Weights of a small transformer language model.
Size: 16 layers, 2 heads of 32, vocabulary 796, 1.2M parameters.
Training: a variant of SOAP for these matrices, 116M tokens, 7062 steps.
Each number is 128 + 24 x the weight over its row's rms, rounded and kept within 0 to 255. Layers, rows and columns count from 0. Numbers have three digits each. The size before them is the row's rms in percent of the matrix's.

# layer 10 MLP up, 384x64, rms 0.556, rows 165-378, columns 0-63
099:087090153071155138137156125127107151120139117126166161138149104107118070114104132143107107139109137131183104163119140130109114083124094129104147130124134119119131087111138135124160129138071149
090:095124121122118115117122163141128125091119125145160114097108108095109137113144111133130158134075157136121158165133192110092134097122147148117128166111110112090144111084144172152130156106088114
100:167135176090178158146130112104093108130152099117135119144164109142084097167148118155127155110124123147129086134109173127176118127129137127144122127129101159159147148151120133123143151143140078
118:140136129154105113159131109133127125083127130156109149119068124101093138125101127143145110115134100188080108115111176160103069149134142126140139103102133148152128099127166101138113147141138107
106:109146096127121123095109112109177134163137187152106143133106119118114132104134158145107145129133093137111082134107145089071132124133148133105155142131137107101181112122169120113165145084131123
093:113120158086146119102114128108114130141102138125127134129163124116098102147128079104150157167120110096085140094124143107134159159135151124127062133132107125150120143095192092127086125135124128
097:119149122135073178144143114107104111155087134126171119143142133157137139115103109107135124144088144136111112101091131140107100131158086104122108154149116107073135119166117149106146131132186116
096:095141127122123116119130127129113139103100106159138130147137183168110181127128125138055093159109122094069097114153106150158116122142099141113132146126141137146106123120117111182130115159125133
103:131154090109116171104100149132139102150166110112129157140130132125125108168121108144069157074098095154118109144120108122117139086149130115130137137125110171154123136170101100145123168092138138
088:148131112137114104154160129112117122106109097104165140106106152128120126123130120120128114145139092122116096133134159126109096103129078098131105124144145094150055182110155155143098152181103136
087:149155167109138134147104166086147116099108102164113059143124087144126099132154140154125102118138139125104102167151116161149148110104125110119154120124158111097099096113165106105132137162128122
091:124112142138131143152139136140112153139092180102146127139147131139156137154181089112099105083083124073137103136119087108117077087117121114103120106130150131155114117141124147097137161110112105
108:154138169140105095103167102070146113114143131151148123160139096101107131121157112149111143146122159125115120139111145164120172171096162105167126131095147102106117108137146110168111091126113129
096:155167135143077111126126130115179123122126128092107126102143137194105098127108142129162164101141116154146123122101166154126143139143141158129150104133163155101152104163142115166122146160115098
088:155094098151115143140116132095164104138099118146128129179118145092122088119138112132141129154129105142115150059131130073142138109129131135097118137098145119103096116138199099124125110134142154
076:123172134141129125124137105125126155156158110138167165124104152108132132133116143106186155122115136143126144104136152091080093081133145109098108101149158112131121105153139126115082140163119072
098:159129155133083153126142138092100124099072122134122091121131168136156147118089103148154158126099164139149099139143127111129102112165102114125092177142148132096092114103133141143137142111098103
101:143123088132114088154128131110129103140148113143093129147088125137123128131056097105101136095151152112116113091123148122121149136117140084130132110143134097129102133169181156104086090122101146
100:126182124103135111137110136123154168104121118151138152119165145133098133163157137110138129142134149062120140108093128087110127125152121133107085166132126173118156092111171108130110094094114119
091:170154102136083126113164085163090112117124151150124157139139127193158131141092154119121128114107112148129103139114136112157131125149103114092125150153109135130120096190093113126106161122110119
099:106119139151117151112070147119160146108132125149142127139135076122107128101147117157167152144130137131097139144081124116096136156128140114142154104094131129136148146150158115121129082137205088
105:133152140173122171163125137108127153127118090115153098152080160099144137123138142107124112093135098118138067125087123118113091153106126125102179118159183135101132110131128140120128155116146131
093:132128134118105110135117155165103101092158150128151133149104084089130133156085140126096118183146111119099154136134124103138121148155141180131141097110145127146103132148149134122090090152124185
106:109134138126119095144125110095138109108123140120136112136176149144178098072117125138063163112130121138139131128105122131103091181126137110156141163120112137094174105137145129110140078125125096
109:104177167130115115113107122135118145137134122153140167137117145133173130141098150131140130133160137139101130150111132124103104150156133075160144176127133156108137081121157155156164141078158166
112:101142129119123099133120090140143085137126147165125112147115117102144101100125129094148120137114107134085101128119116097107093119124158059123134124152159122088138129126194109089152097159131149
100:138103144147125147111138120102137135139160147111146147130103191132155117115163183135115193129081105087102149124149138131170130137138125150105150107105090119117129159107152117132115103173123137
095:148192078127122128171164137109127107123101136114113113143181132152128112092121102113120110147104127102137140160107093107120107112092114129123124103150115169131118174113136139097101118149120076
093:084131154134144136144091153139105081103164137158117140133135138115127140183123126151106125080096142091112113152154118110147078109099141155121112160077136105116131138109077101138128115131117138
100:144095122117123146143093138128135078123102144124108099150130123168127178174122124127102128134113127105117143119087085105136170094108084147105096149128142129140149119151081119157164105147090133
094:083169142125148148168116135120119108133112125118116112070115097125128165119148143135158104163135114154133170152113161109078155139121160082110109136124124186131131122139105124119130126101123178
103:133102099096140133120128104106106099041120105146160155100159122103119157118152144159141130127119148133116145151116100102138175124115107157115145163108089133110116136140122149142168147119091156
101:129084137149122099159140118134128107125111128107101099128089114100129179170102064126144155132124147146074136094107162149079117124110122148160098119113144099143125094155143135138128115132142107
096:133123145063093135142115157145116169137106097075123139168155146124108136126097122127129107125140085085112125160071145125144117123118158118144143131122147122110133171118126116115117126116185092
110:092122132117125111115176141189122124092153108101148132127115114124166160154160147146102162128095130107093117127091122159132116092102128133149144113147111114145172120090163114190122129134129130
094:080128164136089146133132086131129097143095133167121096124113131125157125140110087147095122126134178176146139126109105127119139111181152110153121117130142097088129119156129086104126098134095153
097:156188116136166134109134161096137110144161115098123160105147097123103098110091124128087173150136127154128100147147125121154145112092107139111175119144141170115101097174115136137136110118140121
100:126111130147115095113154151099130110133118139105100142132126120094125122116114187146120126141118150148166086095154075145101151149149144109136133126150147107111140173147165108061144146098100110
096:109120184118101136159094158146147119124162122112136138114091119136146124132116143125128095156124136103097092128102087154138140156137135162047120145117136108126120167109127097129140184153117129
079:120100129184155133097216135140129150133108149111118120140131147111123121104084112116145112083170072135132115143149120096133118148139122115110152141123149101154144112146121116142140111100170147
107:124167135130148111143142147075168126106090121101143180130123105094154159117133162129144122141093115123152139117150075123144120117141123127174144150075156169134164141079118127135134136126126143
103:138127141128117139102148126109113128111107125122138100137126153119109167091121141061143119172119104142103146100117079166096163108141081101117094138102133144143089158120110144152121156153095096
111:074073134093098118137138083108100143122176137161144148126109134076144133087119119149111138090135140136111136154128121122136150121117173129108132115131100088105125116120181095127121147132136093
082:126163129186141151132173171122123146133159146147129138140149142118182142126154157152160114128139166117137173134136169126143134159142100131156125113134155129118164130160138114147176178154115130
091:175151128072142118168130117078092140153162170097083091131133123141099139151140134128155137108095105166108140136112153120127157124147126147127157129138135136176131113176116142130119145116094132
106:155081158104115136148101135099076131115123156132145156125105115121161172157127076097121151150137132125134166140129115125102138081134127097137152138126126113111120122201106111115158161133140150
091:123161176104146109113103145106126060131133156127118168131164119124124091098125137112109120154136115160087119111093137137131129138120121167111146184152129151150134128074124093136163151115117117
093:050139133137102120171128120152103105132117113131111146079129130160119116113127115083121154105100143119129112143176142125109146121121105107151131089110139163122183089143104125109139160159141111
114:159167110128094088105094139093109097194126102112149149079145137133144092137108114106128128118072098165136137147127146129147142162137111122144143120133168156123102146133122135130081125112127143
106:096107140097159115095121132063138106122136138126143123143103114127113082136144121153104140124140139118113099176129118130142147167138121154109138127064079081156130113152167124100142117119093137
097:128110137116137091101173123132127127153095150146109146122130121134111146126159166098151134150127092158059143135066111131119124131116139143087093126162111155123158107159151162130099158134120157
096:117126141104135131115067146142107164137114071116115145119159171178127163129112160114123093134117108151128115124122129119137105125160076137092152143127099128064106139157143127112143120145135158
100:092115147142073137154102164141109096137127146175095147139080128108146168090100194116147125158134100183155102123129128122130123132102119117112128107113150109115149130131118105133138131112108100
092:121137118135145134168122087109105113113104136103118153150093152113128132149145153137049130113104148140168128152111090121140104149119116159136109111141157145138104094158164124187115145167144138
098:110140156167123081141118137084089113129152178133132114130136133142165167124148100110087124126123120093132107110148161165091122120097120145160125121096125143177156146107129116170113108119162149
110:095114141131127118173092136066113126138134114145112114139110137135158155156124093121096145170170100155083136159117104156141111139151126112109127113132193098143112110113120146163132147155101119
104:138104134117135132139129134122096079118101149149110164140081125099139144144144141132137151150111063183099110155125142142115122112118144133180077105132138131153141094171137122149151154122162110
101:143110140102125130082125104128121115152115114097147160136099149112174108142139149117116107161113080160086136182102085111157108119119149186156112133087138100125137112136149108112127138143153115
110:074145148129114115132117107112140134125119160119068077118143149107108124151107100072143147089128106146109114118141120117107126105130112115138146071160146130105132140146139133195101118097143129
107:119109151125131088095114096107143115130133138104129180132136111165088110138108141164112139120121150098070098141162112104129116135151090146113142060143109096138162155145137101105116103133110134
106:151154128114149116172142115139149170100130102106103139147170097105117134118181116115113059137143096152138112106104112121129132104115145116118111083118156125111122132124149081163127079107142149
086:137107147125046146119116178112107159092111164165142134136128132120101118139118126149126117134132110145118101142074121093102131125131156127117137119111140102149161131122115131196092146148140161
097:167172158114151145130133151100125135149105117160123118139138143155133117158111061111164169131137140113070144108148110114093130094096150096151081124149127124125130148153109105139104139129164124
097:181113143136105148102121092125133101129120126127110173134141106121132068122131171127105100135131122133121149131129113107098147049107119117133109168119111094114091143167144141137103127086119155
097:180165129100135134123117189118138121133139163155152136086162111130128137142076171112104144123054151129166157145137131150115117146124130137154126111146130119142134137107158121125137142133095167
100:105133141114123125147078168129155144126140081136123134088116183089117126103114157153181137122105104130110172117127142147072149120135110148121118108110121126097115164107121112123153107142152085
085:128136168108132100121127073133105117110142125152148221108178128132108145146108132138086133151157125113125128108121170130165154145099121160119128123126150131117129117112093123144130129180114146
103:157154144107136114124147135091112147152091107119116133161131087113127104130127130145107104108169129143142141128127090112144070118097153120133099122077154073174096115122132110122165128081116136
099:150137159103131132171116103127162104105141099117082133156111116162124125111119106103142117118106138118104126158129082103150106136163125126073121088118150113115177153150084121105147110104084134
094:183148122137168151131119110139124164129070127155130144169122123141149121150143093138152114133081140093118151170120103131122132098110100113077105098116152140130128081106142117113121139124123078
111:135160158089158107137133096124095093112113101129140138125115104127155107172089147130112134103113152099091173137128132127144090098112148100170147136119118123163119128070097108153131166128105143
096:112091091133142130162153168133124123160138180119120146113086077141152133122132126121132120150106107119142093135065078138123140145157152139135134094108179125147123129130156135094112152145117097
086:130139078150141087111149178107162142112087110147099125129107137138081119134148174145114143160135118126106123125143119122115146115116095127119133179162129168143077141166145127130149156115156097
105:162098137133132143131117156155128089131073138134122149184102150147125155131156120138133088106073144112107116145146120139111098078133134095123113123118170095132127124141164119098126116129068127
102:113143132105087099113137120116114079126099152176110074153134144127164159166165104146116102112113103121125108135137123111122152111154149155123074136105100142147100134126121161146138113180106139
094:118119089119122120143126125078129120118113051135130107141124158165141160116115088128121129148142103095109095126152115088149113157133154085134126136133129153075148151116177129171120105130139134
110:139124168148129147118102129117126105132131145121112156116118086164133112138127120148125190091121147102102152084093106131160135154070150090150149107156169103145092113129126108113121141118090152
110:113097160134127140150131150120115106129093144108091131097113110153150104159073119122153147145123124137137169141107104138188133103104101081101150129137145100127175184099094133125127128115116125
099:152135142082165150092103081118139175094122118101158140124123150121129155110117117158080093146113082160144139117122108140117124108123139179134148145127136141123149115117139076136161167145142108
106:120075130108153101119148127109110137093101166081160170102136181117147115146131120091123157130106082121110131135170132114138119118144124127088127089125107172142127144142093123153158127138114098
093:130096074112122139096168134109114114178147125111172149098120132101126146113124135105135133092089118150137100169133106100092107126144121132149122112114137173145084166185128138099133114128138112
106:100120116140103086151101107119121145147144127153141153119063097135106108126171156166118130121183108150115083144115112113143113140143107097128163149107145137096137167147182141150135133127118146
108:128170097128123165125116101094133101145129058115134116147145094158157115139107129088112140115070128110116127140093113138131118152147129088081111142120118094110181128114096109134136122118157128
089:137140174116155120107145121139119122075132148176118104137144125123109169147136100092119154113129124131157115147094146150112159089138123128152074147110098138111165102139111085161100139115101088
103:170148166156128185149108122149129135132126135155161124146169119163097122128157115110145145110091126058098135127115147110171147165088110136124124134138146127104133169126106108121133091134150131
106:100133159104157097156163136143160144135142110151113143128134096074123097130113106139116123084146120154100106115137160135148129117058104168070136121145138150154137126115142150105147097127153142
104:126132124139116128099167108115113163111106129125207125121149102143153100114104146140141111137114131116161187184120140168121106117149128113138145173082144137158099131133141085125106128127136140
098:087119157132148104147132131138100131129109145125143131098121145155169130105102148084108100172103130157098130166136114117142110112134114115123121162149091150091112114107140063160094174139135099
094:126134105124095110109092148108098142146088137102136146092153134146122142161130105161078119147115137151130134162147122151084110136132131133147165115085130136136142146196095116124145151088151167
096:128141093139145086139143114119116128160115165113072148132156107156133115128146135066095165129120117137108146173129114155122129126142114128079159112077160168156129129174114116107131128141111130
097:170156131092172105123131131134098112093144149183158169122128094128122148166107150152078137143140100110136123143100153109156120121108120101096106112166118133131173107082132122110132145141113124
111:123164159141118150136122113103145145110076133132106126140136140162120121101091123137120126111109138145147071134090170120104122132135081119105137144144142183135152123116083124136101153058120144
099:100135113137092080166143100120087161135091126125109144135123124162129119126141092138132112092149127102109097115092163120092117152160140100104132126137117127149130099098187110147136134182149152
101:121143135149128121124154113091101093071135155090109176120080109105089132121116121131119155113152104130096097137124118185117166106116096161133146148159152111110126122143128124149085161135130138
094:169130151091125108129155105123117122122076156141131143132119181140147102158146118138082091128103141118145151120158110136104170162133115123124090122145086139144112149169101076135142095138109115
095:171126091159133094163150125119133163124114076131143139107104148127148118121139111111105120123092140141091103165108141084129131127173074107136174112166151144138081122115144134141115141108140146
102:125135126130155134157093150123103193123123124152108131142102106123130112147085121158071124094111172109124137149079084149077134092125143134142121147126148145159150144124141154113136137131167153
087:074148137111147108093124081149107141114138116112127106128134129142143151118056141121068121100114158135114152120123165133113151130115120124127161112170111111120171139081126160116114102104111152
106:124092128116113113119145094132122154117140164176134108131144115159160110151182092158096120123136133120140105138132132095122152144111182137111158104120078159145134129138140109177177145128104100
102:158124116102127091097111135152092103165145103147135078114142129104162105110101129128095110118140117182158106109122121132112149094087114077114153122107126109125104139181149138132157104117157119
102:112128117114142165136150174142113133135127085097148153124125107116095176127177152101120120138110148117070084118140119127166180113116132083090115098129130129111120145112139137110165115154150114
078:131109104120168166110131124093112143089130124116118145160149154143136092125106120124085124125148124154143131100142110125089137122126103071122153181087159147065117129110127103118100103154141107
088:135104176093132156110134120110115164104140118135073113141137149152127085087119160117118156120136132079149121132110114097122134132140152161129145129154108160088098096143187126137139091151137107
096:142127170167086144119113131133094095115121148142147162102119126083161134117121136134100105139067116127151137198114109157150096156106145141120158121133152135137119095146136137118153140145175116
096:144128171096123104127135121132109118073074115121138138137143158141103131130144141154146097093149140163101126106123159170142089111154143082104097138111135187142096115151158147128154130130109125
049:127111129154177160183107137151094127124141165137173143160125106175137139173139143149161132137102105156151113147157156097124122163140138170137141128119113145103097134133143139127136094109171121
095:172114054144122116144112103141132126095156114115135107120115102148154151118093140104118106123121111150148133101089118107077135098125122107090092114119130178127143101140153100135171141102124101
099:103142152108188073146078140108129121184133136137128141154114128120141104117159155133121146155141095104133189162118127120122115137121149109101142149134168140150124126133133092106150109105089109
090:120130147118157078129105134160096121055131114195140099122135114136164130125146133111079095082093138139112121111126111128138159143139123120134139107155117128172130096152148128112113135103156122
098:111190158138123111127116085123106128130133095119123109119129117120166123098138180076122155122136117105134137112133128130074164141126108114122106195143108129113163126156142157134090102120151152
093:131168096122146124147147155139117144107091081127155087151117125122111077106124120141161109113110078140103118114156110099149139131109134171143156140093127092107145104148123088130076120163128134
093:146113132122079137139115115144108141131122086118098098142143129119187160186121160101074128096131138123119125174121131126125130158164136127103105104110150120189098103131139135135097153131121114
110:151139164129153137177120119137079138135091131072134120088117122146114110131145101106149100133102150125115145116169153093096117143084105128181140115080137130126141126087126116161150111132104124
098:153114157065132179098108113111124118120184094103137150113146138115146129167122126155165125108106098136132155121113113123120156166133156118151180123150149124122116152141090087122129133131132090
116:156119104120116168129130138082120141167108077111125164114143154109117127111084141149085105115114108146155105162143113125147111146104115118092092170090104084141105133139152130153096108149134113
095:145086135089138110124099135089089126103121135123109120127124140159166160152103122112081139113117110137075125154102110114119116126121124070129085143188131130168109089127144154122124133158126119
121:103128133155111081186108107104114129138139164110066101144117139079139094119143076154115125102094136158147139169136114118084113124133134144119139124114134114152123138143155178139136126117112133
107:145111123115121152096130141133103163119127123148151089102112130106169115121140077084121211092101136149131164158115140133107149098138121132136106102084119146121115147090116111126151145105135145
101:104106097131112146156114130125147171121120076125136164105147135130114113125112159151075126174105124146115159153200106090117109108124104169148147125131137134145184137135140150141151127126127123
094:152136147131157107081119151119080172097140096132133142146152121152096120151093137122148116123126140188087077109148138106153115115122092162161165125136157141113109121142117139141100129127166144
097:139122170106118117131116122109104156125146139165082154121113089114101115148156147111147190128146127130136190150120122129124105150094136171167138095109127096148086155145134127133141137137085153
104:118122131138134127153157113136102128133074132161128141115123184126198118141150166146124144090123093121125115133148121182101120145146094144166127156120117143180135109162137127174112117125125113
122:121086126098091147123152127143094142115110095134109183131124122119114125137083152124143105099086152125093162144146178116121155142123132138117133102138120125200108147077104126138112122117096128
113:176112128123141114127152154108128084136155101091105151139167143140153092132122117166135149132128097143165146185116114139130171119104077109132097104112159118139111104120133179130115153143108109
101:138120147116136130121138072147127101134117126123132130140119060104082123117135107137137192116109138111111114159116162136126097113100159166139099083065157147127152112138146128124138134159114110
094:111142130109090145138119098142158092137088142095125141132164131122106136121133157147152141103115130143102126132134178132109095097119124138098115143068180157124092123169093142143184103127131127
095:162165109118114118143125127109117108131112101097185099125166102121168126102123113130153100099106084088142149112120108142113133104153151114121128116117133086101117111147118075160096115091116168
098:147165150111102120101155146129124154141134136144098109101134109176143094122119129137106147116107114115157137067133092161101122144137159125158134119141144110157142154101150071137114126199138128
111:147124139119141136151112079150113115119146103125150093123151124140103102140132121159112087158131155097110110103110134131108187153128117104110167171117127144125161171111158056137135120156131116
099:101117153160082140114081100148118147115130108107145173122123099150138119060131152168157146097129100150144096139132148119106130138096119106124135127103125166169156102139152140164139131101105130
099:080131128110122151116134124101133125134122103142142125122156142162072094100124111152134139132132109115145068132133068112165115102138098159106110145135174133089178147143157145115150139149119151
087:130139156061140063147178113131084122104186119164075142128140113160139114120116161099140109123110162127153137142101151124136134116097137107141145118113103144129100140131096129128114131142123128
113:133084111106118109143147116115079155114134127113129139140139142139167110145121106125124119153120088130080111134130124135122151158139106176140086131136110092113120120128121061141106136071160075
097:105119132141074083098125114109141151126124140152148170109136126140154128117123129081140151086158104162130170143117129130140127128181151131109121103129112192131118124176123116123174100107127111
108:175133152126105114112114130148141125118067104179152124136158107061142127159157104120144136133116136141123163149147163111131161128145151126102129078108151137141139123097160135097158148155139141
091:136086143176159147141084184096098093153133134116144168120137135112142148134134139084127157124120117103088163115103134110124132164089145118159130153132147133145111111124143134152131086157168121
091:119104178117139109097152143109137093129131097122081097110134162136159117101122153083135132154150113128129109122116093171080134094122153118084098119098126150133156149152128125152162131117145171
111:116145129172109153141108158101147079101130116120079119135094129118098101176125127113136145145108101101098111149137113190105114141123128144113113157119157130120132132100163111155108170120078114
104:087091152159124108136144124125120104129143135074172130141126136128110116150148109143116143156106136138172123103137145079108104137113129145114109113112125158159131171135100147154111202131081111
095:124153126152132114160121131130124146166142119131122113095087084160159129152117115119152135148100130080107116080146105143104159145155116167101098118129127102130079154178089096143129110117155129
085:133105133157132123145101111107108153140150139154123107108110165112164096175165092090128138108108106143148139103128119108101159120154106102128125111103097142078088112132114094184155131128142095
097:123096157117115094168137119144130133126137109137098133122126147148156114146122090149126120134131109081169126153113137123130181112093107068138103113148143104184119108180132116113144097091102141
105:180095141120131098134129129140085132077101159118130135127134124164155111142166116168119153137138130151087072136102145137146153130139134117138126078157139133142144147129179157102101163129116105
095:138143128093081125094136098157083104095102132134115128125118123148108180176116116117147120143142145132123110169097131106141117134119160123144108089124173127182122127161130082160113164118120136
094:069117141108103118116139135116117148121111100078119157148155086155141127126130098113158139127119138158118173148111128138144165133149124070103135199146089115110106149111139108136138155147136125
105:152130115158145147119149098133149164127125126123098102077128125161103162159103095083071149136114129123100145137135109154116144131110088116099142117108092147105189105142136129166151113140108134
104:081113164129100155108135107114117128124108145148093131134129138141134130111167089139123103149147125157095139102124099098121133091096104180133188129145101168135112104145131080130126131163170122
096:123120101153126121155156122141132091139131091126108131125105085056163158142125124157095150102129140087114122112108148141094153129163136195114154127107135124126110135086117121138134082140129146
100:138113126141160121156167112138077157168135133116150120102146137133124098135114102113090135125094132107139121171094125116108055160110150150144119117072121126098119126114113132093129158161101112
110:133171118152119098088154132106167131114154119103125134124075099150132161110109142144142143132126092106137102122139140125092118160137199129147076104111137144129145103135162090146133104106130158
098:139100116109124142106119110075102145141120092117140111132110134128120138142127144118153141145134127157093142114038142113158200136101130132134142127155128143161072150147131155134115146145150142
092:154124162124095098156164156117153123146110154157150113136138090137145117128129079169162157124126163126098084147133143123117162083141100107114097100134099135130152130134155172115115122119081120
107:098127140072118095114140082155150116140134106116128166098135086125109123111108160125109101123127115123154170164126176144130122112114145129068118109136142109174177142121145116127123101120095147
104:143126142157134161123150148128131129098148122142136131141088113156104174182191142119118125099109154104097125151121145124126096122125120119107145076121129159069104120108116152115107136167102163
111:133107158140119139137168141121143150087100092162178079146119120145161154098135147124115115143122122106130096123118164122081137073144132105121117096152123154110124082103100133123144147134084119
102:120174124144086137144110098150093127099144127130125108089076125154142126122126111118118154118142140130103137077131123089135105128125129154102115132135152134161144102129175100143158126136165204
111:147097169168144117154087120129114148118176127109119136101135168116180123131104146155118148140128131109118102127131107128126156129158112109086169109154131085146084112163141125091144174149139122
104:114171086118137115146097112127127146098153113147089112102162120153089180128129129144096124120122137113121139141136092159148180083133108126110169099093151146128155133156100129162137148109149103
100:127185120112108139139140124091106137093176110164105120127142090116100105135134123125124110072099108145121146105132114170151112138113148157120158168130120151106153157094138077138133123141165153
108:113136143125122129119122108135144127091124157139108168150166119122149084105125111122094147137146165167099118177118116119144114083151137115083146108128120139173113118104193120152137169106114098
116:085120116153149104137139139121111144134124122121125185107106106113147116126151143138131125141124109107101157118149080112107090146109128119168154139098088118089106135151143103078169112127191155
116:133116074143116104148143086118137113137113133135163082151113117123134103099122132169131138153128080088128093152076149096085101140127146121081149165126156120101154135140143134112152120143110148
095:080124126086121088151151160154131111114145108116176112088127106090132143107159133127129140092092112161132141167138126078129135097134107124118107132127104132115147153139084128132142120103093181
097:105127109141141095118098139129094133102123111126137172160136112161114136140089152186128130090117123095097104126113098152145126133113095196097123125141132120175095136146102144113107156141098112
104:131121151135150132115120133115116127160173074163133140137127106123137127214089089154126125132149155114118104127121171132146129100049107150139155131103131135135121128093118122107119141121122117
113:123091142118123147104123114102122083155174088142131151080106093134153134112133113137142111117157123123138092151159139099071092142126153143110106121089107151124095137156142142132122095142111077
090:148109121126128116159119181134139137122116094174141123143080145140194112120147139147161164118136126102139115147135142132097132129092139138106130108157139146113106080120187126159151126148089098
109:118103173143141113117130082108148141128142097168123126148107155144134140094139140139133108128164119161111096134133075121141148139133078134136153137110138155128180120153165117177129074147118163
083:128140158136094135159126158107123085116141117108086119137091133136125097124144098131149163087132153137165180090143115100090114128131140121143096163137139114117134114158152132154064109116112096
086:100103146142150157110171149137161112064095135122149166147159074122115153122141134138122134126102152160159140098137122169123098143169139097097134107133132126153133157152151152135116108156146105
096:151133155101121090137099127134114117098113149083109165126103114128122142112106115166176162119087105143155134136119188146130146117112135101097138132127160176099147132162099117110168128128167133
091:125098102132149152151110125139110142114108178158099135177118126117127107173105155145124123121098107103125180094153135148101140127148107123139149139109098143144104180100150147180167142108143132
089:161137150052155139149168163098144141154117110139111119154134123093143076136120157138156120121121111183130149113157112130158141112120139116118137134107113115139102130178141098091095129116127153
112:101136150153137120135120144116122180139100064133138100111182153094138071150139135107137108076149124119116087132140127107086094112130132122120125151116128109108114145099123130145129106157165097
092:131110151118109129148107113100125180139122129142127118140135104097074088139101185139121166143105100117138158132136157109162154125134088165137142163155115134112128099151151168146157125099131088
094:112165136133096119136139128132136105127131144120138141117104109123068132110119140100071073097155128138140097113105087141175172160096065118112122105116152145104123119114134118144156133115141108
108:075145129110124158173138160058119131153087159113134114125109118155119160158131117130134109098129157166136110134129153181113152098115071145156110141129129105161138136119122117151133128134135105
105:129142138108174116152162110115129113125130168129108115155110155152105100123168138091121135151104136093113089174098116095155124134118106077109151127125092167106166128149149123153140096126148091
100:097122168122179134132118151075124116127137140096169155147174130128144107083144125130114115106113145147090126113092099128148135114116121151140119146096122114159086145104110080089125145142159160
108:129159169093137115181132098097153124112142096145145122142148148097166092117096194141126086105126122127100123160122134132129124171150169153098139142112132130134103099135098140153163140137133128
106:137141150151127074115096177117134173114123143129146110083163142158105114092089133113146090142100147095138139110108130099116161148112135156122139119116118183157125141088168114114108138143136132
101:136136132194115111128114117144094128154118122145075114103083099128110117138089149113134157164111144154132127077124141132127121154127080106116157145080132168123131094113138140121143158124148089
105:129154145091118133128152102109164109109125121098166108106144118091137119163112137151138162169112147083137124170131164105126164138107146104128133158103084141116176172101129095132147126104114147
092:143110157113123083158166181121135098097086120118087089109119125126139105115135119134077114134120125085128100104149119164130147140175124126126173141108128144107116148118133104098133126089120170
105:078174158122144107151136116107114093152172103121181093102137146113128139147134136072150121123150133135124091137151154116157102156173144116108146131131130129107114138125161138146121141151072121
091:140132102131147135118137137132113153131073130149128117074172114126168136131157115145156116076134170164147130117088086102118131154131133198116160135116119121152110151110141163152146142126113124
082:094123122132119134144151155105141110143130140152158126121153152163158133119169113111113109146113096118193120121111111069123150145104111064104116148127129158148090103162116098143157146156133133
095:126129127155129130110114184099109094173113150167097110136118096130088142124141145123108077149093108164119150143123142140150127120123160174079146106107120110125121083109129119175145123153114128
103:136143127149074136112113145126117106107109128098111110109116106160120150150136124097137123080128101143107130156117080162103120116125108120169130134132192113131151110159103125160109119137127053
116:129132106092160151143140134102103116120116137132115138177145124133142107126099135156137128136148100111092138117106052171091120097146127150117117148116114130193163161145142084116122155109126151
096:117145185143130118110158100114134168126123122110121090103129076119152122166149096130170137149138122111151097140111097142093113123116121118120122087090124081104149153124078148133159139093117119
113:159141136135094116165144103153138111065118146131127151088082115092110152122092143110110108074150142126117091141086122116103099093139156121133120120153140150104127140169112139096157145119137120
105:144096135125116121111163109146138096144151113092162162080125110152138152101156100120146129125094143166122134126155098143142123098098110117136117098098178128123180173145147120130105127091088128
104:143170136127114109126139176101144158137137137126121115163121148127126089122192134132090125158117117150147120119119116132154141099154085144107107149087139153142105142092187128156131110164169146
102:109170114109099140131101147134090165146110130120131145156105128118141127151146183139128151129101123131137115125116095099139166121159068132155123129137194158139109116076125124169110155108131140
105:115146132124137137153110170088089113177084139117099120155111101192159097149110149128142145120133135133135102127185140095127090159132136144154157104124171115116150124109102118124149113129121104
098:156150118098146170152091153122121131111092096114149181145113122129153157143097111113122158093124142174159105122129131148117105146109130133154131107111138130136132167143134080142170170106125176
104:109090149105140100116138155113163098145138149128103112117175150115163117125139110116082153170104117132093164095140129128131153150093121151108119136122121157100142099085188104137133116137169127
090:109093140119165125166087097156149140132144087101104133100104094110147129134128166135127126142107141132148103086101107100105100091139151142091093139093163140114102148156122111127162108169135138
085:143152121135071146138116119128149109121141148139150132110104136112093116108115076108126144100152149103088144142097143111125077115114189138118124127075110135116135143141194159127134118100104129
103:118150162150127118112133115070141098093159133152110184165156104094092102115128149100141157126125138131139092108145199123096152139127128120117149127110105129161126100131142091103116132125108141
092:128095129108112144166110138133092116118068134169112102129139165144145132151121158169153089114095153141079132168136146114148093118141170133133156111117134139108156140148124089119107105121164109
104:139118145158070107135159113110114143143141147178101150137087166120144105118109092135110093162113133160091170159156105163111116141134113154104141109103142138149077149116121110146153124134125121
093:108131134125095118077145177121099137141159142136159142118113136149147162134138115108104111128129137115143138131094087131074126131144178103116112150165160116123100138165102086167127119102133176
096:134134121148152110117133104126137160099124138129109104129138161084156139115128164132098133100101101170113110129110099124099112152114119084092139090167134151138149121083187123162105143111131177
105:128120150146096122136118110126124147115117099140121110126119150125155169184087112142075109143126132114126066103102157116112088152192139110147136166133159108129125109108127140100164105128103116
094:124141117119137091122093109101096099139134148124165097089142115086135149128128145139089169101140111150125123176128173134164172111133123096093160123101123131162141136125116104173170125125154130
101:121142120138122140161130109117096091104182149137148138149122102166143132114144119101148147114150131116121127117161149140090111087127109124136109119078186113087119136116152067118126111167117169
101:111141111151084122163124181178087135089113100139123167139128143139154100106148119117103171117132128140115137137104144162137154152143118148186130102111112135083135130090156103124125120126154101
108:135146106089077098101126116117139107152160110130089123100136094144125127134110080122123103086148145173079123127123145075123176118128150128074132145137120145106115103119123116151118131096108114
105:095103124101168130145135127134110088143147121156126124087139119106146127138121141102104161122142147145078091155163157134088109096144179101166156110157149146123144130160182159126127127139139122
104:142130099143095100101127189100132109131157144130167156135112136136143085147089114127123106097149135120140111161146141119092163129138077147091117144089140164131084137140115110095120139106162117
093:173112183165147134144157136133071165184114125108131151133117134095121146117179123146132119137132128130120138162118098096135100128156099135146122078127101149125112132123162137116095083132125132
102:148146086121087116102096123123149104138122128081127121133124098130142107143115129157121169135100142149114136130125087097128134119126103166092132119091105186112165177121127133116155177098155103